Part of a small language model's weights.
Size: 8 layers, width 640, 10 heads of 64, vocabulary 8192, 48.2M parameters.
Each number is 128 + 32 x the weight over its row's rms, rounded and kept within 0 to 255. Layers, rows and columns count from 0. The size above them is the row's rms in percent of the matrix's.

# layer 3 MLP up, 2560x640, rms 0.0681, rows 611-810, columns 480-511
size [ 97 108 103  91  97 100  93  92  98 105  94 100  96 104 110  95 104 101  95  93  95 110 102 103 103 103 100 106 100  98  97  98  99 102  89  90 103 101  92 100 101 101 113 105 104 102 109 104  98 111  99 109  98  91 109  97 111 103  95 102 108  97 103 106 104 107 105 100  79 103 100 100 102 101  99  94 103  90 102 102 107 100  90 104 101 101  92  97 100 100  99 104  95 100  98 101 104  90 102 101  98  93 102  89  94 102 107 103 104  94 109  91  92 102  99 104 105  97 103 107  95 107  96 102 102 103 104  98 103  99  97 100  98  99  92 108 107 102 100  96  98 102 101  94 101  95 102 102 100 101  96 102  97 102 107 105  92  93  94 100 100  91  99  99  97 108  97  99 103  98 103  98  94  97  96  98 100 106  91 105 101 100 105 106  95  96 107 101  95  98  96  98 104  93 104  99 104 102 101  97]
[[125 136 103 153 141 135 156 122  68  81  83 129  85 151 146 108 136 140 137 136 140 137  92 103 163 117 137 110  69 140 119  56]
 [164 151 139 165 160 103 211 136 168  61 133  89 160 146 145  84 134 153 106  75 159 123 191 113 121 134 162 125 113 142 115 159]
 [121  75 180  68 144 138 149 106 149  93 203  67  93 146  75 144 138 172 134 120 166 100 107  54 174 125 175 114  76 101  95 103]
 [110 116 167 140 108 160 194 155 131 151 138 143  73 188  78 131 109 118  77 171 105 131 112 125 124 135  91 109 164 175 118 113]
 [148  87 141 106 146  98  88 123 145  99 135 168 101  72 117 101 166 142 129  82  77 162 144 195  86 118 156 179 168 164  78 184]
 [ 92 130  78 117 139  59 200 129 193 158 100 138 149 106  80 162 137 160 112 122 183  67 170 135 200 183  81 155 120  99 104 135]
 [124 127 130 161  84  81 151 131 183 146 157  99 104 136 126  98 154  69 112 152 131  84 148  78  90 174 140 130  99 127 112 118]
 [136 124 125 129 122 129 119  82 137 104 158 179 118 163 109 118 117 147 104 128 117 119 104  59 151 151  97 160  98 154 126 138]
 [ 89 149  24 155 145  83 126 117 173 128  92 191 106 120  94 105 133 120 144 118 149 150  84 123 117 122  96 163 127 125 114 112]
 [138 133 131 104 191 158 145 121  79 193 108  85 143 186 134 130 124 124 168  84  98  99 175 107 162 184  87 129 118  86 112 101]
 [ 98  89 137 153 107 131 107 104 126 132 127 136  94 151 156 121 115 139 101  42 139 143 207  84 169 122 136 159  97 201 102  73]
 [112 143 157 194 114 127 120 164  82 135 174 144 163  80 103  92  87  92 121 161  91 136 108  90  67 191  94 115 166 126  97 108]
 [ 96 200 119  96 162 115  86 148 182  84 106 113 171 117  29 144 118 113 137 112  83 180  61  80 117 103  78 109 153  95 114 111]
 [179 175 106 174 101 150 112 117 117 101  66 162  68 146  94 133  69  77 127 130 142 136 135 153  84  80 129 142  91 106  91  38]
 [181 112 163 164  82 187  95 139 148  56 128  96 139 169 117 177  88 161 143 136 127 141 139 187 127 155 135 165 116 177 175 113]
 [137 143 147 123 112 147 180 165 100 165 124 131 128  89 118 114 147 185 151 169 169 113 134 149  98 124 112 126  96 140 125 117]
 [160 128 171 180 153 165 145 100  86 127  93 104 138 148 159  92  70 123 105  84 150 178 121 137 164 137 165  91 136 122 140  93]
 [118 181  90 120 122 121 108 108 113 117 135 146 117 129 134 136 139 163 140 133 137 130  82 161  94 116  86 148 142  97 148  69]
 [125  96  75 150 102 161  95 156 103 113 122 117 128  86 134 123 143 126  77 102  96  99 107 103 106 153 132  79 154 137  62  85]
 [136 164 178 126  71 100 154 127 141 213 178 114 129 142  93 184  95 132 110 127  91 157 136 154 132 127 130  86 153 144 118 104]
 [ 96 118 143 159  83 123 146 149 110 196 129  44 116 148 194 119  80 110 121 152  94 124 109 148 168 190  89 152 145 165 141 139]
 [120  76 124 152 127 158  82  87 191  98 134 161 123 106  98 109 104  62 177  92  88  89 185 139 126 131  98 150 104  96 159  94]
 [141 212 147 128 120 132 117  46 154 136  79 106 129 126 118 130 113 137 141 105  85 174 170 110 149 181 116 168 158 185 116 125]
 [124 101 157 110 138 118  93 129 170 158 117  88 143  98  95 121 189  92 152  94 138 152 138 117  92 110 116 117 120 142  85 148]
 [174 105 106  90 160 104 113 187 107 125 137 103  95  91 109 119 150  96 120 114  43 193 195 159  72 126  61 103 152 194 161 158]
 [106 152 100 110 164  84 103 185 157 145 113 131  88 130 121 154 182 107 123 126 147 107 121  73  91 124  92 102 148  63  87  65]
 [112 122 187 145 140 169 176 103 128 161 111 164 116 163 107 148 123 117  97 109  68 128 126 130 161 131 155 116 104 132 194 125]
 [ 97 155 140 176 127 139 142  61  93 142 149 146 187  98 139 146 114 154 181  97 116 111 115 121 103 109 135 144 167 132 157 118]
 [139 111  67 168 134 137 164  55 170  96 150 150 149  99  87 139 133 125 107 138  91 146 174 167 125  97 106 107 130 171 139 153]
 [169 108 121 142 154 131 173 119 145 139 127 110  84 141 160 121 137 146 192 139 139  56  64 118 137  87 152  66  54  97 166  94]
 [140 158 144 143 106 111  93  59 131  89 155 166  61 147  80 125 140 153 116 116 101  89 143 100 151 111 128 162 140 126  95 121]
 [162 114 107  60 125 101 138 144  82 121 130  77 130 133  99 158 129  58 105 154 105 103 181 109  70 111 170  98 161 144  99 128]
 [133 153 129 140 136 102 154 169 103 154 130  96 147 153 157 176 109 123 156 134 122 124 197 151 107 155 182 140 169  59 118  88]
 [133 109  76  89 125 124 165 120 154 106 127  79  92 104 157 101 147 157 116 167 126 148 191 166 201 128 130 129 113 146 156 111]
 [138  97 149 189 142 139  94 134 168  85 152  60 135 103 107 146 130  98 120 158  63 123 123 124  97  85  92 118 133 126 176 100]
 [ 98 173 124  69 133 143 131 111 174 157 128 102 112 133 187  82  87 125 122 106 104 157  45 168  98  76 122 168  83 134  95 112]
 [ 93 109 141 140 102  96 143  97  96 115 152 133 125 124 149 118 173 126 130 131 103 156 152 137 140 133  74 123 100 175 126 156]
 [142  85 186 157 142 135  90 113 156 134 137  79  88 166  93 101 135  93 162  86 183 112 111  94 149 116 156 137  95 111 163  72]
 [138 165 133 164  75 134 109  97 144 105  83 129 150 108 115 103 159 142 155 120 140  95  97 103  95  65 138  88  79 101  81 136]
 [118 111 200 164  99 127 135 142 105  60 136 119 167 171 146 107 175 123 120 107 114 125 124 136 145 155 124  92 123 129  92 109]
 [ 74 109 152 182 138 119  60 161 147 151 113 158  80 121 120 117 128 146 151 123 116  72 129 104 159  79 140 103  73 139 133 119]
 [173 142 110 110 109  82  93 102 102 127  92 183 125 173 138 101 143 141 174 180 129  90 195 134  96 121 135 103 140 103 114  92]
 [138 146 148 145 124 136 204 205 124 103 139 108 115 109 100 178 147  84 151  93  94 154 101 139 155 139  84 179 154 133 139 144]
 [113  84 189  75 110 127 136 154 185 150 101  83  86 108 119 143 162 113 144 137 158 154 161 116 130 196 129  75 160 122 100 164]
 [178 134 125 111 128 135 161  98 123  80  98 130 138 176 157 140 117 135  98  95  76 146 141 150 167 121 129 109 165 105 154 165]
 [103  99 178 181 117  88 124 127 123 111 127 108 189 129 123  86 168 157 134 109 191 162 108 130 111 114  72 152 155 163 167  86]
 [130 162 116 132 157  90 127 138 189 104 119 111 110 136 113 128 132 102 157 104 142 137 131  81  93 122 155 131 179 153  86 119]
 [178 166 119 117 130 104  99 102 103 167 144 115 112 121  86 110 132  95 107 124 115 147 175  63 193  99  74 117 125 115 115 115]
 [ 95 101  81 122 121  75 113 116 147 141 162 113 109 152 131 160 133 210 136  94 110 117 172 161 169 175 143  96 187  88 111  87]
 [122  86 191 143 112 111  44 151 135 137  88 117  52 125 141 169 147 108 111 145 101  82 131 150 155 116 110 159 144 145  87 120]
 [172  89 129 130  74 162 151 137 116 140 146 109 187  92 156 120 122  71 135 129 135 129 113 143 188 114 124 126 143 101 101 117]
 [134 122 100 100 113 132 157 175 170 118 114 111 105  71 100  68 170 170 108  37 146  97 143 112 149 141 164  73 161 143 162 126]
 [133 121 101 120 127  59 122  91 144 143 122  99 124 139 186 103  98 162 111 150 169  77 102 108 113 136 119 134 122  87 149 110]
 [ 57 110 189 104 157 169 131 154 195  87 180 126 107 128 119  88 125 107 115 128 109 118 153 102 102 141  48  97 147 135 148 110]
 [126 168 110 117 108  66 148 153  90 106 175 191 180 165 106  87 130 163 120 196  96  59  87 117 132 145 169  55  79 161 122 126]
 [126 144 134  93  81 119 117 108 104  64 118 139 108 151 120 164 134 149 111 121 138 160 174  95 164 146 125 104  82  88 164 133]
 [141 156 137 152  83 121 131  85 122 111 177 136 132  93 209 112 137 133 117 108  98 117 143 134  89  93 116 145 146 137 126 141]
 [100 104 143 150  53 174 142 101 115 130 122  93 163 126  99 118 141 124 201  49 142 140 103 138 123 179 130 143 126 142 137 166]
 [163 109 173 142 130 159  56 162 128 149  99  94  68 119  96 155 125 119 102 138 112 141  88 228 129  98 153  88 121 131 157 106]
 [109 194 144 125  57  76 155 110 154 152 156  97 165  80 111  86 140 103 176 126 133 132 116 100  84 118 124 121 158 125 130 144]
 [125 114 163 143 144  38 110 112 187  89 204 116 120  83 151 129 157  91 146 164 105 124 152 127 214  92  80 128  85 141 201 104]
 [123 108 130 174 113 154 119 108 169 121 149  92  84 125 130 172 137  92 144 152 167 158 139 120 163 172  52 124 126 128 144 101]
 [128 131  99  94 124 128  98  78 194 137 159 100 179 145 203 198 113 117  39 165  92  60 152  72 116 140 177 130 159 162 169  75]
 [115 129 136 152  65 105 107  71 115 142 124 106 131 166 126  97 112 150 131 151  91 132 119 102 107 109  64 150 122 150 126 201]
 [145  80 139 158 106 126 129 131 160  89  90 169 131  85 162 131 138 151 157 129 133 158 145 124 106 123 104 103 118 136 135 120]
 [115 104 150 169 155 102 229 133 161 162 162 101 103  81 101  99 169  79 128 183  87 100 164 134  95 125 113 119 150  99  76  83]
 [108 128 144  99 108 138 103 151 112 106 121 109 146  98 136 169 123 134 133 169 163  95 153 172 135 131 137 129  83 127 111 107]
 [117 116  91 128 121 167 138 151 147 167 117  98 154  91 133 107 137 159 162 195 136 132 161 145 176 113 110 124 122 111  56  73]
 [142 175 117 146 104  73  99 169 175 147 118 104  91 136 146  61 149 132 163 142 114  91 137 116 132 125 111 130 124  97 129 136]
 [135 105 161 119  95  94 119 110 121 145 156  86 135 111 209 152 178 106 102 228 124  82  74  97 108 180 155 159 146 148  94  89]
 [147 121 130 131 117  80 106 129 141  74 136  76  77 113 175 125 162  63 134 151 195 131 142 110 142 134  63 113 125 115 134 156]
 [109 152 174 108 141 104 157 127 159 154 225 139 227 165 128 158 127 122 130 153 154 179  95 186 140 164 169 129 166  98 140 103]
 [114 109 113  88 109 164 125 159 147 147 164 122 150 105  93 124 107 105 115  74 116 120 148 135  68 160  93 134 123  75 178 100]
 [145 120 122 125 113 157  78 113 161 107 204 126 117 174 106  85 126  92 128  81 121 164 166 105 151 122 128 105 104 136 132 141]
 [164 146 128 102 127 163  81 139 142 102  99  66 121  71 114 115 120 145 154 155 140 100 139 152 139 146 204 156 143 123  56 111]
 [172 168 132 146 156 105  95 170 138  73 169 154 131 148 158 135 129 170  80 150 133 138  58 128 118 132 136 135 117  96 143  52]
 [140 164 124 168 245 110  50 197 112  96 168 173 133 129 105  82 129  43 161 116 160  89 110 137  44 177 171 148 159 190 111 102]
 [157  80 142 121 115 137 115 156 158 123 128 125  79 140 165 125 126 145 134 117  90  99 123  96  59 110  94 105  87 130  91 138]
 [ 84 146 114 149 123 135 138 126  68 148 140  80  79 104 153 151  70 189 158 129 119 133 165 118 109 123 131 128 157 108 192 118]
 [130 158 101 125 157 114 156  91 133 125 139 174 151 162 100  76 162 135 123 113 145 197 128 136 118  90 156 115 166 157 112 149]
 [110 124 121 161 163 133  87 121 154 157  86 112  74 152 146 154 128 112 194 110 133 191 101 110 101 135 131 139 109 140 171 112]
 [ 75 132  96  75 161 137 144 120 153 130 126 121 191 167 123 127 130 139 172 122 129 201 135 140 110 163 173 121  67 123 180  87]
 [141 164 113 119 148  95 148 124 204 124 150 122 149 117 124 131 103 127 124 102  75  68 129 105 178 150  40 115 132 141  70 164]
 [120  96 147  96 106 145 142 106  98 149 120 115 138 155 112 177 123 151 119 152 144 116 152 116 119 154 119 149 176 157  94 115]
 [102 149 158 179 165 122 105  89  83 170 104 101 111 174 159  90  95 167 153 122 145 122 168 158 129 128 106  90 102 163 208 182]
 [111 110 162 147 151 107 107 113 135 128 121 164  54 167 142 118 145 135 175 128 151 151 127 200 167 125 132 105 140  52 122 166]
 [120 147 150 152 155 151 134 122  88 119 143  89 143 155 109 136 136  71 151  71 124 151 116 159 144 115 113 102 189 166 150 138]
 [131 119 147  95 170 110 101 113 137 110 156 120 137  91 131 149 110 177 136 177 129 118 123 129 110 114 139 177 201 158 102 122]
 [154  81 150 109 152 100  79 192 138 162 192 128 106 129 114 127  66 112  65 128 116 165 149 168 156 147 131 170 130  96  94  75]
 [157 190 132  72  90 129 128 140  61 157 142 141 122 158 158 111 115 111  84 171 112  91 175 103  92  59 128 112 142 123 183 156]
 [104 120 116 105 126 158 104 175 163 136 152  88 156 139  86 107 125 145 138 148 100 120  70 111 158 165 150 116 116  80 115 109]
 [113 119 143 156 110 129 109 161  88 122 159  75 133 139  59  78 172 107 110 151 161 103 134 114 130 107  90 119  90 159 107 188]
 [117 134 148 113  94  40 106 122 144 173 190 117 112  81 129 116 119 136 111 112 140 101 135  98 135  96 177 172 140 135 138  79]
 [ 84 156 169 115 124 116 120 123 105 133 135 146  87 144 133 144 116 179 107 176 111 144 153 122 121 156  87 117 187 154 154 161]
 [ 66 143  58 117  92 143 107 154 119 123 132 102 102 163 102 104 180 121 156 155 126 105  98 107 101 166 164 120  86 156  89  89]
 [141  96 153 118 121 135 208  98 154  92 106 123 133 125 183 142 117 158 103 123 154 143 153 147  95 149 113 117 172 141 146 104]
 [186 168 128 119  79  80 114 166 155 144 121 143  88 145 157 103  78 119 134 103 139 147 192 167 124 135 140 102 127 167 115 182]
 [185 138 126 144 130  93 164 125  93  89 175 141  83 111 141 102 179 103 143 136 102 114 167 154 124  86 118  79 140 122 100 151]
 [175 168  87 110 137 155  31 159 174 162 144 104 116  82 200 166 113  97 134  48  73 170  85 137 132 155 136  73 144 133 155 218]
 [135 144  50 141 142 180 126 131 119 113  93  66 199 139 106 137 102 185 193 135 155  39 123  30 116 133  98  96 115 142 124 171]
 [112 109 133 208 124 159  85 109 159 142 155 156 128 148 110 104 152 104  73 104  46  96 116 149  84  98 209 137 147  87 148 118]
 [128 147 114 110 127 130 119  85 129 186 124 189 150 161 194 116 154 133 157 111 165  11  97 117 182 163 127 142 104 127 147 129]
 [165  99 190  89 114 149 141 117 129 144 112 118 131 135 150 108 146 138 158 173 153 132 157 126  92 200  71 211  77 105  70  59]
 [ 80  78 149 175 115 154 129 184 114 113 124 131 116 103  81 137 149 125  63 133 108 160 155 107 120  94  89  97 163 131 146  75]
 [138 153  90 154 161 119 151 163 170 124 134 150 119  86  89 115 133 128 121 144 117  84 129 143 127  75 105  99 155 109 134 119]
 [140 141 111 164  77  89 128 101 157  70 158 152  92  94 107 118 113 144 119  91  96 172 134 181 165  98 110 140 133 136  95  90]
 [113  67 150 119 171 100 136 165 150  87 165  89  94 152 141 126 145  94 149 131 158 135 183 101 117 142 117 125 171 177  70 132]
 [113 131 107 148 159  72  92 176 100 124 129 103  97 136 157  89 132 182 154 141  89  85  93 122  64 134 130  96 131 114 138 160]
 [193 149 147 118 128 160 130 137 128 103 174 145 122 129 142 170 112 155 129 103 133  75  94 107 120 112 188  81 130  22 153 108]
 [ 69 134  92 147  50  76  95 101 112 135 183 110 114 113 124 125  92 115 147 106 150 145 171 158 149  62 153 153 108 103  89  69]
 [191 144 177 187  58 106  74 140 152 177  52  95 135 102 140 128 159 130  97 100  74 106 137 166 132 130  99  85 171  60 116 104]
 [231 170 140 110 143 127 138 144 126  91 110 138 114  84 123 113 135 112 140 159 171 134 140 119 107  70 117  99 134 179 135 163]
 [135 126 114 130 105 101 146 173 130  78 199 166  87 142 143 104 137 147 129 148 133 110 158 159 170 115 156 148 175 117  91  86]
 [154 158 135 192 141 123 152 114 126  90 161 160 186  64  95 117  84 141  94  99 133 144  87 141 126 121  82 132 157 159 182 141]
 [133 114 148 176 115 101 135 131 106 154 133  97 147 161 162  98 138 142 100  94 108 126  98 162 125 141  57 117 155 100 135 118]
 [170 131 157 138 152  94 156  90 144 164 132 126 115 140 101 103 130 118 143 130 196 181 142 135 137 149 118 192 169 199  82 151]
 [156  91 102 100 110 133 139 147 144 160 180  91 165 124 122 137 156 149 152 157 108 181 147 106  99 105 140  97  92 120  88 133]
 [101  78 176 106 113  93 119 111 126 157 104 119 208 116 131  89  86 125 101 175  99  92 115 139  79 118  84 132 109 219  70  67]
 [124 161 111 141 163 120 173 140 114 145 122 140 134 132  81 121 135 105 157  63 107 142 118 140 169 120 112 170 134 158 123 172]
 [132 129  59 160 125 166  79 138 110 113  88 144 171 189 104 160 145 164 160 148 123 130 163 185  67 100  92  99 128  99 143 155]
 [164 167 120  98 121 112 113 114 151 163 136 143 145 124 168 150 121  80 142  83 161 129 162  44 103 167 148 169 141  86  83 150]
 [167 170 157 116 134 105 107 152 139 114 149  98 165 156 137  52 128  89 104 119 187 134 150 105 112 176 111 100 173 119 173 130]
 [154 102  98  77 141 125 100 144 123 140 166 142  99 140 159  91 121 128 156 179 102 110 117 131 108 153 158 126 145 148 111 112]
 [157  83 119 137 102 138  82 203 182  88 102 142 124 143 157  96 110 140 137 133 128  80 119 116 151 116  92 177 162 135 208 151]
 [ 93 118 117 168 104 121 162 140 103 107 154 108 171 130 134 174 145 173 115 147 135 138 131 147 144 139 114 173 155 117 121  88]
 [150 145  89 121 111 149 107 121 109 106 126 148 182  97 102 134 206 124 123 134 177  99 162 118  93 140 127 152  98 127  62 171]
 [211 120 111 131 142 160 177 118  91 116  72 103 138 159 168  48 100 117 125  91 131 127 158  72  50 136 141 135 152 146 126  72]
 [ 54 150  90 109 154 174 152 133 160 116  98 143 155  98 149 108 111 100  81 109 173 113 127 159 157  84 102 198 101 131 138 125]
 [127 175 161 145 141 121 102  92 136 124  81  79 100 150 143 175  76 143 116  81  95 125  80 173 121 134 150 104  98  89 138  89]
 [ 87 134 151 119 170 149 171 127  86 171 159  95 139 149 116 173 107  83 154 162 114 120  81 137  98 106 137 139 110 128 154 107]
 [ 91 180  87 180 127 101 100 134 156  81 183 109 158  93 122 109 141 168 130 135 171  96  96 144 114 141 131 139 121 153 101 132]
 [100  35 100 164 151 110 158  89 208 129 113 168 161 109 144 121 122 110 138 138 114 159  90 131  73 134  89 130  95 114 167 109]
 [124 150  76  85 178  72 168 156  96 113  56 119 138 128 120  95 144 116 121 121 185 137 143 181 190 146 109 134 137  43 122 147]
 [155 125 148 125 165 143 120 138 101 157 113 155 106  87 173 105  97 132 158 138 122 194 130 132 162 126 142 102 100 103 147 134]
 [126 108  78 115 105  87 167 146  99 132 162 181  66 105 125 122 121 108  91  97  90 121 109 173 133 120 117 144 157  80 113 167]
 [100 118 158 173  75 127 114 176 142  88  86 154  94 151  67 141 186 145 136 126 113 167 110  93 100 133 200  98 151 174  92 122]
 [ 93  88 108  97 110  82 194 107 100 159  92 189 125 172 191  87 106 119 188 118 154 140  59 174 119 103  98 142 181 118 117 153]
 [144 108  77  70 143 193 195  61 109 125 141  95 114 124 178 110 126 158  72 142  92 103  93 122 137 141 113 141 104 130 153 114]
 [150 168 107  73 112 135 169 137 148  93 101 105  47 101 101 128 125 189 100 190 108 174 105 121 187 136 142 151 165 183 136 144]
 [140 131 167 145  89 108 165 139 117 161 125 105 132  99 138  87 102 153 131  87 117 138 160 156 103 132  96 102 182  27  87 205]
 [153 128 173 119 130  90 160 104 104 129  98 132 133  83 182 138 128 108 120 150  49 183 190  92 138 111 116 143 125 176 171  56]
 [105 101 189 167 114 119  95 122 119 102 134 106 110 138 169 117 183 106 181 149 162 151 144 191  89 130 108  81  64 164 137 112]
 [136 126 142  68 142 137 162  76 105 127 151  99  80 136 124 126 106 102 132 144 151 107  84 176 170  96 116 148 173  78 141  86]
 [216 129 109  82 127  92 165 125 117  95 102 148  95 128 161 135 152 112  98 173 131  87 165 170 133 144 167 148 115 108  87 187]
 [154 169 147 172 139 153 157 115 194 138 110 151 158 122 162 119  71 175  94 182 123 117 149 128  48 158 123 111 194  40 134  94]
 [ 82 118 106 143 118 118  89 176 128 155 107 130 131  90  94 117  65  44  55 119  85  38 144 218  94 126 127 214  82 113 167 107]
 [127  87  81 183  75 156 166 123 179  56 131 171 140 155 148 119 103 136 161 106 124 109 134 163 121 155  82 114  82 138  79 122]
 [169 105 143 151 135 167 139 109 132 181 115 103  88 116 153 106 128 109  92  85 122 119 124 171 157 122 146 107 148 126  95 150]
 [169  71 112 146 173 161 117 126 188 163  68  74 168 138 114  79 193 125 164 179 104 175 122 118 139  57  99 121  88 122 121 102]
 [140 142 108 194 149 106  40 142 139 158 166 149  93  97 118 175 157 123 108  70 110 138 147  86 136 115 141 178  71 141 104 120]
 [ 92 206 164 135 168 152 159 219 141 126 144 100 139 152 133 125  90 170 122 108 132 163 157  53 136 133 128  81 172 112  53 121]
 [115  89 177 126 126 164 144 129 106 109  99 154 104 217 122 112  99 147 135 111 125  72 208 109 112 155  87 113  89  93 128 124]
 [178 134 160 120  88 144 134 110 154 168 193 141  92  61 136  96 167  75 133 102 117 129 145 122 117  86 134 123 139  86 110 136]
 [120  51 147 114 105 129 111 165  74 113 164 156 173  61 210 125 148 117  98 185 122  85 152 115 105  87 136 140 139 117 119 121]
 [134 155 153  94 127 119  83 103 131 140 132 101 163 175 145 103  99 142 170 107 149 135 165 158 114 102 213 184 103 122 112 144]
 [158 101 111 127 131 109 148 128 121 116  89 107 159 171 170 105 140 116 116  92 151  75 138 109 110 104 127  87  56 130 118 137]
 [118  91 139 125 137 166 105 111 119 114 189 102 113 162 126 162 143  79 175  91  85 183 164 148  50 141  97 101 147  84  95 103]
 [118 155 132 122 152  91 169 114  77 124 155 181 120 111 179 108  90 149 177 175 104 132 102 150 102 154  71 112 113 103 148 181]
 [120  92 123 141 160 129 116 164 128 101 124 128 137 183  98 138 163 146 137 133 111 107 102 128 116 111 133 113 140 122 105 161]
 [ 92  96 140 177 162  84 158 136 162 131 136 131 127 155 123  95 143 147 144 164 128 123 105 132 162 159 141 120 140 169 113 161]
 [107 126 113 115 165  91  98 159 153 135  98 172 194 141 161 112 140 130 166 164 103  84 130 225 103 105 134 123 179 120 179 130]
 [ 61 126 122 138 168 132 152 146 148 102 164 158  94 127 118  91 143  96 210 171 138 171 176  91 122 147  98 172 122 176 172  63]
 [115 106 109 110 112 140  95 167 152 151 114 136  95 165 174 154  86 115 120  97  84 125  75 136 126 133 110  81 172  77 104 142]
 [184  93 130 142  62 128  84 160 185 123 143  52 104 118  86 106 160  73 117 136 143  81 115 106 129 157 147  51  47 107 117 111]
 [ 75 188 149 101 144 101 121 148 161 125 177  52 108 123  94 128 153 105 150 145  94 114 118 138 164 147 122 168 105 111 113 188]
 [ 86 131 146 178  91 143  97 130 163 154 156 108 139 216 154 122 155 130 132 132 184 139 133  75 180 105 115 141  80 138  86  94]
 [ 95  99 120 158 137 164  69 100 110 105 121 136  76 140 125 134 117 154 120 138 158  89 122 133  46 100 128 133 139 158 132  73]
 [144 124 129 138 138 138 135 132 173 113 141 146 138 185  87 115 151 137  79 164  57  83 128 147  69  27 140  94 151 132 141 130]
 [161 127 148  28 189 130 131  84 127 159  96 137 167 143 155  94 163 184 120 211 113 102 102 134  77 108  86 153 144 178 115 128]
 [112 106 152 170  89 113  91 115 130 124 137 138 182  90 157 103 103 161 151 162  69 119 165  97  85 133 200 166 113 123  95  99]
 [122  98 156 111  86  94 129 120 140 135 100  85 123 170 163 152 115 134 180  89 140 128 123 106  63 112 115 163 104 188 197 146]
 [185  98 165 129 126 171  84 152 196 126 117 136 191  92 108 142  95 146 159 126 123 107  89 131 112 116 103 157  72  77 150 120]
 [165  97 138 156 131  82 179 126 146 106 177 103 156 142 195 135 117 105 151 150 142 207 192  67 106  75  77 136  63  58 101 109]
 [103 160 150 138  95 163 134 126 133 115 160 129 174 153 190 115 156 106 158 120 104 109 162 113 129 167 126 130 135 100 163 155]
 [134 132  97 153 144 134 142 169 183 122 164 174 147 128 125 185 157 174 124 111 102 101  86 153 146 136 106 122 173  33 103 141]
 [163 155  97 164 109 147 147 104 159 163 136 144 110  84 168 146 144 105  98 108 199 147 121 185 155 121  72  84 158 130 146 139]
 [134 135 115 173 100 133 114  51 155 178 123 141 130 127 108 132 153  88  95 103 119 147 189 204 135 115 113 135 122 166 130 140]
 [130 171  99 127  87  86 117 109 135  88 118 157 115 189 184 193 145 105  87 152  75 100 116 139 122 199 102 117 140 180  90 173]
 [ 81  94 148 146  84 133 153  74  80 163 147 115 104 126 128 157 178 129 144 157  75 133 110  89 137 166 147 187 127  85 168 175]
 [162 136 100 150  91  78 172 104  89 104 183  91 103  93 131  44 117 149 165 147 140 147 126 144 113  83 110 122 142 187 150 147]
 [148 114 136 107 116 116 138 131 140 123 132 120 113 186 147  94  96 128  98 147  78 102 159 122 153 140 127 132  93  89  92 125]
 [109 126 131 183 141 105 126 135 115  75 101  72 133 141 176 158 111  84 119  92 133 110  63 129  63 104 181 178 180 124 142 151]
 [137 165  81  90  97 124 158 172 164 115 104 132 139 140 152 108  86 134 180 155  73 171 113 144  87 187  84 101 145 161 135 163]
 [128 133  97 103 106 131 104 125 130 137 173 106  87 139  77 118 109 122  78  90 159  45 181 173 135 114 150  90  72 124 170 151]
 [122 178 139 108 114 163  58 106  78 110 141 153 147 101 166  90  98  44 127 161  66 140  86 174 131 157 146 126 133 135 155 111]
 [115  83 167 151 135 108 131 122  94 101 139 132 133 117 136 136  88 156 200 188 111 104 115 115 106  99  97 133 132  91 104 180]
 [136  96  73 162  94 110 108  87 166 151 123  79 170 124 166 117 105 154 143 109 148 129 190 145 125 114 176 138  96 110 173 104]
 [125 113 135 130 132  35 114 109 149 120 132 127 151 168 157 125 168 208 130 110 147 160  89  94 163  80  37 156 182  76 167  60]
 [ 95 161 179 177 110 190 122 127 133 121 131 158 130 181 153  79 127 157  79  54 112  83 161 109 115 132 191 116 135 126 135 144]
 [202 142 167 119  91  96 170 165 134 119 102 117 128 132  64 150 143 187  98 157 155 111 115 108 157 118  77 140 150 141 100  66]
 [ 81 147 108 141 119 202 166 135 116 156 135 132 162 170  98  57 140 128 131 141 140 138 196 143 184 119 165 156 120 120 126 115]
 [179 156 174 152 102 196 160 147 110  76 165 158 123  54 131 146 158 121 163 130 112  96 164 128 135 121 130  93 125 143 130  89]
 [ 69  81 145 186 101 120 164 142 129 129 159 135 135 182 128 151 124 171 134 106 138 151 120 101 126 162 137 157 144  80 163 156]
 [ 93 109 129 105  81 131  34 144  92  91 167 147 212 194 112 115 125 110 104 106 151 120  56 232 143 148 106 171 117 138 202 134]
 [124 124  78 158 114 142 178  91 174  90  83 152 138 120 191 104 162 148 119  84 137  89 113 123 183 126 113 146 121 134 160  99]
 [134 110  93 111 161 139 157 176 151 157 181 205 145 139 121 134  99  99 130 109 126 179 155  97  80  61 108 118 103 121 132  87]
 [143 142 126 131 112 123 134 122 115 144 140 158 162 154 160 166 132  58 116 151 139 123  77 167 105 149 149 159  71 102 194 185]
 [100 151 177 146 158 126 136 131  89  91 131 101 141 153 149 199 137  88 122  83 129  99 128 157  97 108 111 102  90  57 130 113]
 [148 117  93 179 150 120  95 109 147 124  56  94  97 146 144 122  87 140  93 126 192  91 113 128 167 149 181  73 142 163  94 157]
 [148 126 122 102  83 140 117 134 136  89 129  79 140  94 104  81 180 101 143 160 128 147 143 120 171  78  97  92 100 145 158 202]]